From a checkpoint of a small transformer trained on Wikipedia: width 320, 8411 steps.
Each number is 200 + 20 x the weight over the matrix's rms, rounded and kept within 0 to 999. Layers, rows and columns count from 0.

# layer 7 MLP down (transposed), 768x320, rms 0.0368, rows 58-74, columns 256-319
216,223,155,211,189,207,182,184,164,208,231,201,234,209,176,206,210,195,196,223,193,214,219,186,194,217,231,191,195,198,210,195,231,178,204,206,181,227,195,166,204,185,185,230,200,170,189,194,147,209,233,222,223,198,192,208,189,188,181,190,210,172,280,243
191,193,209,214,168,218,199,213,208,191,180,218,198,209,180,185,213,175,166,196,213,212,216,182,188,212,189,195,201,178,229,245,232,147,191,216,209,204,234,246,208,196,197,205,156,210,202,212,186,207,222,221,186,180,205,196,230,223,203,175,154,211,200,125
235,119,179,183,208,187,189,185,198,213,215,192,187,237,185,186,209,174,212,243,199,232,207,191,160,210,234,210,187,192,204,201,170,212,161,192,200,210,212,229,209,189,179,228,177,200,160,215,203,168,185,212,181,218,202,172,213,224,202,207,205,195,229,188
214,208,190,228,177,212,182,166,218,204,186,187,208,188,212,181,191,203,214,219,187,199,200,222,189,191,208,224,204,216,243,183,212,220,187,225,199,190,201,212,206,188,197,202,198,201,223,201,174,201,200,220,204,213,187,239,172,190,192,190,206,165,223,187
202,225,163,167,193,170,190,208,195,190,222,206,183,196,193,186,188,198,177,197,201,187,208,219,214,187,182,235,192,237,222,220,197,194,213,237,195,171,223,219,194,217,234,179,196,214,218,205,186,166,211,175,213,206,177,191,154,196,191,206,213,182,188,167
201,200,163,193,214,211,217,208,185,216,169,175,192,197,210,178,208,220,179,198,210,201,181,208,201,243,225,173,162,204,198,192,237,198,216,220,172,208,179,226,198,228,193,201,198,212,213,206,174,193,187,239,194,208,190,188,195,225,201,180,190,206,182,207
190,210,140,210,193,202,212,190,186,191,193,253,195,212,194,173,198,196,199,202,224,199,173,190,189,200,190,188,194,222,202,215,189,233,205,203,178,210,217,172,181,192,192,207,223,201,200,196,218,201,201,163,215,227,231,199,203,211,200,230,223,208,190,272
184,187,193,180,195,190,196,198,195,184,214,211,174,201,186,216,220,177,215,194,205,166,200,204,200,200,215,217,190,157,210,177,209,157,210,189,200,182,196,222,201,194,194,196,186,246,179,221,223,213,176,200,182,216,219,221,195,228,258,208,190,210,169,147
212,172,185,205,226,201,195,202,221,163,215,197,167,209,200,187,142,199,192,210,222,212,179,228,202,188,177,211,186,196,199,170,179,155,210,194,191,194,203,182,188,198,186,202,213,188,176,218,216,194,229,212,186,175,211,172,224,220,190,215,200,196,179,164
186,234,196,219,186,177,191,197,188,224,191,171,205,214,204,193,191,186,176,190,184,210,179,169,154,190,171,217,207,195,182,202,210,210,237,164,201,169,194,190,183,179,211,190,233,201,222,204,225,196,195,201,207,242,212,199,201,222,192,209,191,203,198,224
193,217,211,219,214,203,177,206,194,184,165,202,228,186,200,232,209,208,166,228,173,209,204,182,195,214,181,210,249,177,191,185,213,228,149,176,197,201,218,209,189,206,193,206,187,172,195,183,199,209,196,203,168,191,212,205,203,197,222,185,174,183,172,240
147,208,213,228,201,190,202,217,214,169,220,182,213,211,198,196,196,219,246,207,185,205,202,199,193,175,203,178,165,190,189,209,176,221,213,218,207,206,203,206,201,187,175,185,203,212,208,212,226,174,202,193,196,190,190,222,221,174,192,194,220,176,224,181
222,215,201,177,217,242,223,170,194,223,174,188,192,214,211,225,214,223,181,210,154,219,212,213,207,203,173,206,229,195,217,223,213,233,186,160,188,179,229,216,177,203,212,195,238,187,183,192,197,194,170,201,181,187,221,190,218,178,211,218,225,200,179,235
200,213,183,221,232,188,170,183,186,171,176,191,179,204,214,208,210,196,202,184,231,161,190,176,177,204,193,202,227,232,183,223,196,179,227,238,202,229,213,215,169,166,165,218,193,189,185,199,236,203,191,185,257,218,166,227,187,199,181,199,182,230,232,186
216,219,193,189,197,192,220,209,196,257,163,206,202,192,207,197,190,214,195,203,205,219,221,209,186,193,210,225,184,204,214,179,225,208,206,200,213,197,195,210,228,183,165,193,214,227,202,196,192,190,200,194,179,172,228,185,221,205,211,209,215,187,178,156
210,212,181,209,194,181,222,184,206,233,196,216,172,185,183,223,195,221,194,215,203,235,206,229,222,159,234,248,183,238,209,192,215,197,226,202,219,151,192,209,188,219,199,194,178,181,198,172,206,178,207,215,209,199,207,195,213,192,202,168,199,186,185,223
235,187,218,183,218,195,215,226,206,210,178,170,203,175,190,199,185,215,204,206,190,201,235,205,230,236,216,224,168,199,181,232,214,211,208,195,169,192,204,171,180,188,185,191,189,217,193,211,190,194,201,179,163,204,184,204,198,228,231,232,210,205,161,192
# layer 7 MLP gate, 768x320, rms 0.0409, rows 59-75, columns 256-319
189,226,183,188,216,231,224,168,218,222,204,203,211,213,185,204,214,218,184,172,234,179,193,238,197,185,217,200,202,192,177,187,219,203,195,205,177,210,189,213,183,182,179,178,207,218,205,187,171,206,183,221,187,158,195,180,237,188,190,208,184,190,219,208
192,215,179,203,221,177,202,188,187,187,161,193,167,204,230,201,206,205,187,169,166,164,182,171,225,169,236,214,204,177,227,217,209,171,198,212,199,205,195,193,195,233,188,217,226,169,217,178,164,201,225,183,213,225,223,243,178,204,204,180,204,228,195,208
208,206,177,218,203,185,192,183,225,197,190,204,219,206,226,215,200,198,221,198,223,181,185,176,169,211,247,232,183,196,212,193,202,190,167,160,239,215,180,206,212,213,231,197,222,193,189,191,206,186,217,196,197,223,157,180,182,180,192,213,199,196,199,181
182,194,179,222,191,199,199,187,190,228,227,216,165,169,178,189,212,185,190,220,171,188,188,228,206,202,212,176,200,212,175,227,183,191,194,211,184,172,219,188,214,217,199,175,237,167,181,187,200,223,201,198,193,199,214,194,185,228,186,243,192,185,208,191
211,211,186,211,196,185,213,183,232,204,187,234,177,190,236,211,227,211,217,173,213,199,183,202,211,209,227,222,197,224,215,157,187,175,188,221,200,257,193,217,168,211,211,179,220,210,192,217,144,202,222,203,199,215,169,210,226,208,201,192,228,210,174,198
194,215,215,164,155,214,235,179,202,230,208,184,193,161,224,216,210,197,223,201,182,219,206,187,216,203,224,223,188,163,185,169,191,183,188,183,192,201,213,232,201,221,198,171,202,194,233,210,203,188,192,187,223,192,204,182,209,178,198,181,207,190,175,187
186,192,191,216,173,202,190,189,178,192,208,208,178,196,206,207,162,196,177,210,196,169,193,238,195,213,198,202,184,202,210,209,216,204,214,225,207,172,202,190,202,220,228,204,192,204,199,213,202,198,179,197,197,250,225,204,176,247,190,178,210,181,203,197
212,184,203,181,196,200,198,174,176,188,184,226,174,209,210,179,188,213,242,178,218,231,187,219,189,204,235,216,181,181,182,220,206,165,194,229,175,211,182,189,194,143,203,194,192,165,201,191,247,173,216,191,215,174,208,212,212,206,201,200,161,161,194,203
207,171,182,213,207,196,202,182,180,193,219,206,185,261,203,196,165,212,218,210,159,170,218,223,220,208,195,231,195,216,210,154,218,178,183,186,195,194,175,192,179,209,222,168,179,182,210,209,196,184,194,213,192,232,213,214,192,227,215,207,167,191,207,214
207,198,163,229,196,169,222,203,194,173,218,205,206,172,177,167,196,208,242,191,179,234,200,175,229,174,192,207,227,191,176,180,195,186,224,196,208,202,192,210,201,195,182,177,196,167,219,190,194,225,191,234,203,177,173,214,183,204,184,188,230,205,199,184
215,176,205,204,202,208,220,171,204,167,217,224,208,188,196,202,167,184,165,194,200,196,210,222,180,209,222,214,202,194,219,191,228,176,229,170,214,202,230,171,202,202,194,203,239,168,227,222,174,196,252,190,215,250,213,220,165,221,206,220,209,174,218,211
215,213,218,204,261,193,209,207,199,184,205,204,207,176,231,197,170,206,177,213,204,232,223,209,217,173,202,228,203,175,195,202,189,205,194,212,191,189,177,197,219,178,202,184,206,179,203,204,220,161,214,214,187,209,183,187,191,191,179,210,207,192,214,176
197,202,196,205,191,167,188,208,210,162,199,222,175,168,246,192,189,191,214,221,191,221,180,213,201,179,180,189,161,180,200,190,211,199,206,163,177,175,171,217,203,216,203,197,178,199,186,217,193,153,224,202,202,217,209,196,197,212,202,199,185,181,193,194
184,187,181,218,221,180,216,225,187,190,195,174,189,204,245,217,218,209,202,183,188,178,206,195,226,181,184,195,167,198,189,226,214,178,204,187,181,239,175,178,201,224,182,201,247,203,190,211,186,169,251,194,232,198,191,219,238,224,171,192,213,201,178,202
154,200,213,211,223,209,237,194,171,191,191,197,211,221,234,173,199,190,180,219,228,196,220,209,171,171,231,202,221,194,210,192,226,219,196,172,199,231,209,200,212,197,191,237,221,219,234,186,229,202,174,208,213,229,191,201,182,205,207,192,206,198,204,184
193,170,218,185,220,187,179,174,194,203,224,178,216,204,199,207,232,179,219,183,210,221,239,204,232,193,204,217,221,192,185,162,206,177,200,205,224,215,188,188,185,197,208,209,204,196,171,206,211,184,222,211,212,219,201,180,170,190,191,203,187,177,226,198
168,244,193,208,229,209,211,198,212,209,204,211,224,192,177,224,196,199,194,218,189,202,220,179,176,193,213,211,245,192,207,218,205,196,213,198,179,171,222,201,149,191,205,209,205,204,168,216,210,213,216,188,232,169,176,200,220,225,229,247,179,193,215,204
# layer 7 MLP up, 768x320, rms 0.0395, rows 59-75, columns 256-319
164,210,209,188,196,172,199,176,190,198,194,194,207,184,231,218,202,185,183,173,222,221,221,196,211,207,210,195,185,200,226,200,226,193,188,186,207,214,184,172,204,210,193,189,219,213,185,162,204,187,216,221,173,207,190,195,211,203,218,229,186,252,184,211
205,164,189,219,195,227,214,228,167,189,212,207,170,222,202,195,168,195,160,197,190,232,167,165,226,196,199,224,202,190,233,186,200,193,164,194,197,218,191,214,206,222,185,217,181,227,213,164,202,198,196,183,168,171,176,173,231,245,212,229,159,213,219,219
236,228,176,219,189,195,238,177,176,205,185,203,207,219,174,212,207,180,219,193,209,195,196,215,161,202,192,201,226,214,221,178,188,192,194,201,158,188,235,197,199,190,173,194,235,237,207,177,154,211,239,237,232,201,217,215,180,242,196,192,203,168,191,201
167,223,203,192,190,227,187,211,225,201,184,182,207,201,231,196,208,240,242,193,211,198,188,212,208,209,165,190,197,180,146,193,189,228,166,163,204,198,175,184,217,208,201,203,210,202,190,198,184,201,183,187,208,196,205,185,206,208,227,176,213,194,243,184
155,186,209,180,201,197,190,215,181,219,167,209,233,196,196,186,227,220,182,211,187,185,194,213,212,168,177,183,163,236,207,239,206,200,186,212,207,214,163,238,228,232,194,193,226,206,189,193,182,210,193,188,189,195,201,220,142,200,236,169,229,172,190,220
217,195,178,197,192,206,178,215,184,189,222,206,193,216,213,212,193,189,200,207,203,188,198,201,206,182,203,180,238,194,192,193,191,192,184,203,228,224,190,230,204,193,214,201,200,200,219,248,202,214,229,174,208,164,203,208,144,220,201,201,175,187,195,177
180,187,235,233,171,203,219,201,197,179,169,204,188,167,184,195,175,203,222,192,183,216,212,178,186,200,182,215,193,199,209,207,203,195,183,229,194,190,223,190,179,180,204,199,166,224,191,177,196,204,197,191,195,207,204,199,222,206,195,228,213,230,196,215
210,196,187,203,216,222,221,218,195,170,204,197,159,224,221,186,244,201,178,206,196,173,199,214,194,206,169,188,161,204,231,201,191,199,221,201,167,159,227,192,239,224,186,172,158,148,160,226,206,203,193,250,186,231,210,195,197,166,192,218,182,187,222,192
186,192,219,182,218,216,169,187,187,249,175,210,223,187,214,196,215,201,239,199,215,186,186,220,223,223,209,198,174,182,155,189,216,229,191,219,194,172,196,186,229,188,213,195,211,200,197,197,208,212,197,206,212,182,224,207,234,190,181,232,232,234,180,188
212,162,208,142,200,189,205,222,191,191,188,202,209,233,203,205,188,183,204,189,232,174,194,186,208,190,168,241,212,164,220,193,215,247,186,189,224,201,203,187,238,215,189,201,212,184,224,186,193,253,186,200,183,183,224,210,234,173,189,213,222,183,221,199
201,216,212,191,214,205,196,217,190,145,196,164,227,185,220,218,187,235,185,186,188,200,233,183,167,169,213,174,202,201,182,188,187,211,228,206,194,202,251,219,208,194,236,190,200,219,178,212,217,202,201,198,200,150,159,211,195,214,208,181,211,184,225,205
257,222,204,193,190,220,195,181,203,231,195,219,216,171,207,199,241,218,202,210,187,196,208,212,205,188,201,209,208,199,219,224,187,191,179,209,233,174,217,191,190,217,212,220,173,178,221,183,175,217,186,189,165,195,173,219,225,169,209,226,188,176,190,210
164,184,221,181,198,179,187,217,191,186,231,181,207,155,197,181,210,203,192,193,164,192,189,213,223,217,228,205,214,171,203,202,194,210,174,142,173,225,231,198,217,206,204,178,178,206,214,164,189,205,200,215,223,150,231,210,218,209,179,205,213,201,158,220
182,204,201,222,193,194,200,185,194,188,195,177,178,224,187,197,201,181,218,214,214,206,220,204,198,243,196,197,203,206,213,184,193,215,214,231,208,200,225,185,237,191,216,190,216,226,179,192,204,214,171,189,194,206,191,198,170,201,193,206,206,179,211,183
229,178,187,185,230,201,210,207,210,199,214,194,154,220,196,210,213,205,216,165,172,209,217,202,208,204,233,190,210,217,226,209,206,195,177,217,219,239,219,191,185,211,205,202,182,179,194,220,210,159,236,195,185,212,195,197,227,202,221,204,199,191,211,215
152,196,191,191,208,192,186,209,151,195,174,210,213,189,196,219,199,190,160,207,209,242,193,211,182,196,234,210,216,173,210,176,185,246,171,218,201,218,188,179,183,215,201,201,193,200,192,154,200,215,195,197,201,237,195,179,208,204,267,206,164,223,216,221
154,215,190,195,210,167,184,184,192,198,215,158,222,172,179,227,205,212,192,205,227,211,203,203,234,196,174,198,199,174,228,216,198,213,202,170,188,234,218,196,170,189,208,214,185,167,247,181,210,260,215,187,203,204,193,218,239,206,194,223,193,201,211,204